Each number is 500 + 50 x the weight over its row's rms, rounded and kept within 0 to 999. Layers, rows and columns count from 0. Numbers have three digits each. The size before them is the row's rms in percent of the matrix's.

# gate: layer 7 MLP gate, 2048x768, rms 0.0213, rows 1609-1619, columns 0-191
# up: layer 7 MLP up, 2048x768, rms 0.0208, rows 1609-1619, columns 0-191
# down: layer 7 MLP down (transposed), 2048x768, rms 0.0175, rows 1609-1619, columns 0-191
gate1609 089:532588509515576387519573512559484593574391578451512393432511583557490480480464419581472438474492476565386547453553548481481472539474535561586511422507515551580414551602448427464467536543502521457482562560481457519437517433521555534469479539583530582493497610465471501516585490417516493485579522497498516487402405484452522504459438569510473533525494553617523443599502535459448566598479599536444505516496451444526446480541537485440494541477462504537382374534487493465545488471538523531510489560469380478560466461518496497465536532487470457428485498547545451476478437444478375528
up1609 089:488534484500476475490448494451514485470489482591493510576524426422445535483484530403393576493551511503540527491499479522515606520450480499454531451472572487455493424494539509536444487578543503418558442571561463471470477516559506516427544481376507459542567481477485557394503545480526458544524467454496522485553428495587559481481515422572502559412551489503425537481537469512588640453535387476521537536537559421531534551479550531429393547621510432490598451418515507635486580575549463537481550556502497465540525413477429507444430490503388507553507518487499525532470547433517550428
down1609 089:424486451469511522443443472547611467497585521470475479453524553547493453544491422597571455429485475520417480492504508483462523526565532496517388503549446465524475524526467577339461579544525543520461529432512505437481544507462556464513434546528506549510553471538522474638493489524462484488513543528591476566494468457403545462409473503388447487521534575527443495531530500490522442489494590562504516476399497505486486496466515518529468490469486548481530430512492484571505493503520432492470428452480345556524503442457510535579535460411512586498477506515505537451536535506539451404
gate1610 092:473486600456518515443517512522462493540463524517484423427536539579523533557437518553570440454531592516521451513490440466455461514545463622495473459516481402454516514579513426496507536560505553514454508571448521542474514619476529487517502520507515503514435554503520603464448511502443477523536658554458621546420541568495553440448472526502542483509531499512506458504459539557452561523471522422478465503562524466544479506536491592544451425435568376543485514425567511511380432613467508495451494474585459519526519577504474465485460480430586477508510455586510541565481451540470486499
up1610 093:587493498475517413612438508477445527461481564571469629462421507473456588440433474528536484487432504544456524438495551559464493513495504480520535402400556486471427552534456427441446535556475406549477446411616548524483469462587550629582422571461490461451455447472524440444550537499512552457495467425591552448492542489488507505462432430530507519433475485537488449536462512486523556504476515405511423557602527472445481551463484474462450489432491387495522481465419496504511510410416484501525436439520519432526494394425558458488474528613474451591409425508486549540448518428465537558
down1610 092:530486526495574475485547476477493455469479489423472446435462547603535551525547546546523592421507420527527456567511503606483545490399497559464510410417533502466469537529554475483426609534540544467480534524511479561436554601523411424454505508538593528411476538465456546507485533428460466562507508478534423473502463560463481421502499548494494546532558514485412434397492564495594492400559470483530548545531460516509509599410570541573522422478485387499480542583479508527508470520565404406504557513517514518497428611493505485571472515461514517493472519544627566447547507465499446493
gate1611 097:488516525537510458483542513398520445467474464495535492584534446494549519504511594492507546433437463506521498513406474521557565578441403516500510513536528521551452512532472491486463508477496552535439383513495524554536479482507520466481488549570512388470465515466585443491432517554542517476496407444524511417494624537434537595411491435473530517521559423447511461495506453556470447503485426506493446476505501462562458489530456532446561417454462497544464481477511481482484447472445556404607501543445544387493567443495561425495466472522467403541457585542462526567418531514492554479
up1611 101:420496471547490463499400475532508486552382547557513550432420531493525476548478476467486556509557532439577563557449509418515388502434488404471524536500394500450464490519451480496531528393554367562456598539490473554542536554450519493571451498519612559570475538372500455512457538458561523414528474415495508491477584580483487521414513531513498503495525475410473566555550511467473528463472459489482551572516413549582493579484482496432500530515499460449406644535548547470558545555430442480535477525513461558542544572459484477608567536496481432511474489585487507404485435449453599457
down1611 102:609470406478577622488530522546580533431420524559456530511549370423482435506500433557558494561474591524566492539586484441493513443474553578531484497471513597501466451456459537500455541498498470513483454502428516555582505542469498630570487521484488469516384417460475568543465596462511496535483450536442498497530499537551447535473606512516421524524506454494545432472622437560465433546426519560454473615488535506538486500422483503528485426566467522555534542536464513592616516485557570459506563451516520523525543467505465588521542537451442442509490475561516556493513528450508533526
gate1612 098:433547535473544497599563452498431388496518521535639440460488540471529523503484452479552468414461468649470596516434532480491433532569426481429530483500549558507510486538477431549502482495521521456523443508486416566551463467511575564427463512528550453518513481516500516457514499545492499525485513540457539559359416462449491481531486442505558450494536474451418537501494606558596533390441469453497461453444527528511542549406465524443530568545452406433451502578486574479540537555433540450455439565467527531530442526558479507496482542555500525512618477608408509581552417456499526525
up1612 100:557510557485418603518504469541390560535400410424566479530526448498455423494495621450496526540407532454404453484579445618559581486442493440568501525493542491478533495491481518567452437482465490548484527544520504490454504452542532513497514543433514529525544579525509494508474460402469499468455529463486547490429554517463494506540385570454532533550495493596391499415549503493450477577491483422502484551478490474448585579458523557519491466502507448556492509446489511560374534431573520484493622568441469548476507517430453465478547534452548423450451581472495502451499520446569589519
down1612 100:447507447475545411603483590386413526464386420455460467453514438610468563544529508543577520534474507499515444412465559531575442513482507469573501563462503500593495519475507458538492590511457453516525535479530465453467478608498523459412468573496596505546465480463494501465540583502497507624528527473392620422531590550429523567483436527482498539594496570480535567486457512443419574520561529526392520425491574544500510524499491543511500413457473540481478548577520628496399469485471528488416461466602507482513494470481453538567449560537461524533436500547450460548515484550550491517
gate1613 124:507495456466509449520519606498553517484564488442522505496536394513489453458527519555470482551470418568414571515510535467478528457480523510569467459529513425555445415603517487372566571553477527517510451538549466414589413479452527446496480517505539597483615446485525513410508538540471560447442511539524556495485510470496569408456509472559492473585496446479374468472474528523434432532553475477474558528500536495561468505563467527532517443548509564521497402506536499460410457410468480493442503490489479464492495498452458540432529504474434503544538589525544510436443452523542505562
up1613 118:545546511559555573497426448542455488568475593522375486533515560516433502529524481410507503403495513532483531487529451447506469556520503492545458453453444513393459564466459424518409549555533478445470448418525525517471643538442506583488440502459491499468414485521512545502482513478558514591581477500536634510595715587546422498512514427452535483492546573560630445404485516498528609492543570574517448444550484529486495452486530596534536488465390446488524523495563526498631496605573481487599537382526496431494461486511503520502531495468563501589509486497527504587457541510458576594
down1613 115:531431503515503480457481504561557540473439643528441464488544538488449584466454543506497555468465565531475519483523472445497454430543450482596550493392532522493475497509419489491495514563660517492471513449497532558552539493473524501447518601470536518472422511586511518573436508510517493429508540554493516455505525612553589460399454416459532471471510560520452486527487486506508504583463543492481479520506509501535564587416549556519493551531530554435501541537538440498464435474451489447551564507561471479488490563429440500494568496510528482526526500474501510528437541480497487456
gate1614 104:417450583454420422552485553492527426499470507462501523444618416505467528554451484508542476487489523525504495549597509597554495541523517441443468559506525506499507452440464564545496555485375535505528466446522514434481449475472547472439561550490533394460538520496495516451440456527491476504504484539511441441489514572441391553525545408542518384589511503503509473587561417500505552495376502463504531445482617463441557576459542471449514529609523504536513467523484567451430522476535500488537496444504514611557459565509475542469477449486542511498472484505457523493442457423515498427
up1614 101:447458494560525551485519513517508517522470455504475419540515512436569626573549528563386500475555576468509510556530542373471550453442541438499451426435477488517524493510561485432520447503565547541507395408477479510509616341476521530482590542489555497535489537512536604565524444501582498469558502431450523523534566511485441485493439503475488414526526536543505474447536564652487509517509591441376496478400485454512551446522508473427523474599494460498522596456530563479569565462464448529462572476567531483541533501540579492506499442530604525499566477428473459533531572494478476450
down1614 101:571496577457451473542451587491542509462521465519470462510472488568493417532448566490532491531505557505539432496581575475585494536534583497493527506599513574588486507530492548498478506629438439456529564573475448514479427497453488513502465587521510501480545469519496499419564584483554515486546501519463501507512398554571512463524555428445554483556484512477516499472518478553502567551490575601513405507493474474438510515503531504540460469520450485413427526506514521507492516520549496496504471443522565534443507500528466494522578551527492471471524471553469533474445548492525511500
gate1615 105:475565488443554389607470584598440493429404526432531485494452589553603450470454525538482458538441452549513650434457515522480550618531526534544536482554548465514563584482510509440447502533525489439587468412477470449495474502448518531515387487450522412531452516540499476518410510481447514561470445495508423512487505481484556598530438460483531473465498577574532477502486474612461487542430411434526563560462480467527507516421614485442487436507445524539515474556443498484536381541596546558476516525496519425467491476510529563435480508488549510544528569493391555476510482502457523470
up1615 105:494495520517429535562427448483479540586420547541512432469450545410557500545509508443502487380526526484467541544544468554518519474492462505549496450436439528540449559453592476527486464477499491568489545421478536396435501487483530460536480514511447439497475448527497483563492529476533463570477540472546458420449479582519385500483535498418483543417512448497527469493504539516437554436516529473490481522429479385474524545481454475502498610558559519474527556528474496486622586555519354524560415493581457518519420575435471520576423454482499495441473538521532554499548492427452522487
down1615 108:454462455457414507546459477414523408559396573591481445430554479493465521381494561511645553586547499438482516493572538535521482493479538517495615562544534538514474494441516515472483489476592514523494479559569501572393569553449542531589521512580595569489490510537556524553479531519519447441432589538531565408442538441488567520528410515497545502527504571544446464542518533450486545483465479481601420525592499519437470569502471597476472562475406467475588528557545526449478384552482502452393546514468510450548531578527539468522404465538517453488603487550529573449561556498525501545
gate1616 101:545464462534494508490558503604552495499467530510535490549483502406430483570449495584410528495449492481473513488435513466589522513534410528565453419475489508485489481477456555537517547489556490365525510474464529457431536613452486462472493477456550463441535489496526529448507524504489472468480495525516453548519405411548506545522386492390468460526519558496490496486436533530499458618502557564556509523474532540591467550549514584490562501448501364495408570484551579517402530450562438504442509517535468476449505540481517522500531505553533416498465456507550497465439435476590541505
up1616 101:490502539565481379522408521473518446593541525574434494519534484523394466522496510527559448491580513557507544527356498556499477502474460467535429486504425619497448481491542445454489534454496511581481446426559562434511527505533464432551513421415592481447418459478500545524419579504546549519504584409512527511538474475538550516529522502409492483485490484455559489449464516484518504561537536520472486589476526578490513521427447493450441440546578569446536415507486520516474540508463529559477439566526483540463561540561534486486494445550457521444464535461474528505470494397516543564
down1616 102:521530520535467579594558454464474584477434616472527547483478500400396523530576411517451555595387494417559472401466532524540503585519527556513584414557434444549554482469493468556517490622455513570552484440514537510480488486529596531581528468457555490463520470541520492595585551599601493480547472505416565463472478414495468544464528497482459476556519433521484554567503517539501417558370543457451580484479604431467487521606532427494499441517498514473477526618497512473475512452572424480582504495465493494545530519461501494459522476535492562545501506523468510513506422484456520513
gate1617 093:465505568539518570481495585561421422509472444511510527517527495454520403480528504432571493486484513418583548443444564481461411488515540470519438591530504481413456407501471492553545542500537440494480471576506478486576430460514542507554531482437473486508538468464514432376501459518525490514463479518527395501502459549529473454597572496559515455456442477514502428589432496561434507433536518511482509437490428564506584487405438466485480624504517491518516522478457509521437467493585498432471571512463449509292426435478517529478496497604555514528555443570604478509498516512513497496
up1617 098:485517480470500553620453531520369521545463518548536460424566508471490412463564433529514551397539598497465513511584466476428523546516519526533462515552462496459488558547478460378483484583447499624528594568475514588471538441441473476509542572464470542478454477558487540582469555431521557588409455546594492468572413540575450518445568518506607492488552482452420373534496529502555473502475565579473526475448438430515442480510571492513551561438539499505414640553530525475551579514554515496579382507416507485586513444568482498538517486440431501466410486480508476431513438452530525488
down1617 098:505442538592554427567433477513554386461539550449420536509487476483505565486487525485461497566483520437519397494468553459479494544499453477419487454536589515482509401495431457564484477526529401428457463572478488503512538555529439569467488602635442553524577496413482489437563484511478520421510566443546526525536471495478496489464482445490489551444448599498489509499534502432419425499498420492615477511442453509481472550519521493653533469481521523486470503474449500579525523527517581461538521507567544492568504489458452531457526519490536515427474524436563478495480568504517497556
gate1618 095:498490490519487421587544521504495482542523561520582521508553470508496498480474518598574485452494505483495535355480551437498419452506487452523526441529563464412502554562581527554469587433511402457589459513541465482438557463453478514458492438470544532485471498493535423516482504489580448489600471509569488541521578481530444422436394433509448449550530531548530535426497518456447484452464570461458491401522505523455497449469495546537523650514478521515480579487553600538410550497593520482430509573543490450382515489488518491510487484449515484490480443542476577519454404512490467455
up1618 098:468585560485586544559573470555467513548516593525521483477500486456485566566503498523485545511402491488555606394574510570453465397505513419382481469441491516476621514592451471499515548504539502480540495413586477478421517575498500505525459496451485525446469545499534473466444478533493470600548473467497524542503563511585509431428484439533522510475532453495519532457531513570528555483581507484477441492530439577457507461385452530523439564604524504531541520482465541491446499559488511482516660491608523564473519504575500432463457586556537512509481529541518521448503455477504462527
down1618 098:498464540532376411571547529501460588537477479551551503544436498489500551547498534492536427447528562526449522548408555503452499482512429448522476542475496453495502398493522492524469531535481527511413398442532554546557486455528484510482528582519453472468479453486566586526478538468508494474543448448522571402456531491524527483509422538566530581544530502513483533507454553527510463614516511470461547580462599425504567555472522489439431548437547464489457585526506543550465477505428447545427570425421481563552525511483452537458404513495432551572534529478479560612492551538573401426
gate1619 116:641372476534533561509502478477518522508484452496538513537538537457491567483511566432540439443492475564540508485449472556501471365572522549491495463507593503455606559494514616465484555439514427495514518452495431500420534680551515537473546473434513401516547525466396547434462481502456492511385549472468597490414509421585435381480381554536513445480564508526450473565454442567417489571519505461487444555480530505517522511510529468485497497509442486436511475492514478548461455378463456509574568481505499475411554540478569413469396526530462428492451395527433447457436571524514550518
up1619 110:446515469536466531544466480451419468577485514596467467525471463447589492479608509455468458568540466422452489436650663545500394581452566478533529463427558519455465428540500467510474439515490594564608486433468426440481522504494470422497520464471593448500532497500446493543568462559504516379525494445427442520480523433403506523523624459461536414465510563534478537541461605471545579525501603417493456475542516585579502537542449493532548537568490475485572464454457515554582563522555533452558522524483468421497508488518422522462520510453491456442542531479511486488464450473552533548
down1619 106:470429510500476553489555440501452522459450507527506548517572519473439583464492490532575491494496488533531504501403418511510543497555470566449428454487484533491435529474502482471456471495461440479465479403523583503513534511642490414492584498461515512525544554481415626468473559510492500472422425500539506547383441628531459445500514518462488512541516449502469516505484493467458505508572458541437498525515550548585512541556517483469466514491535449576564540472482527523495364459497505584436577457450482507463425522355538524474470400481381361503473516461495499459419537499409554489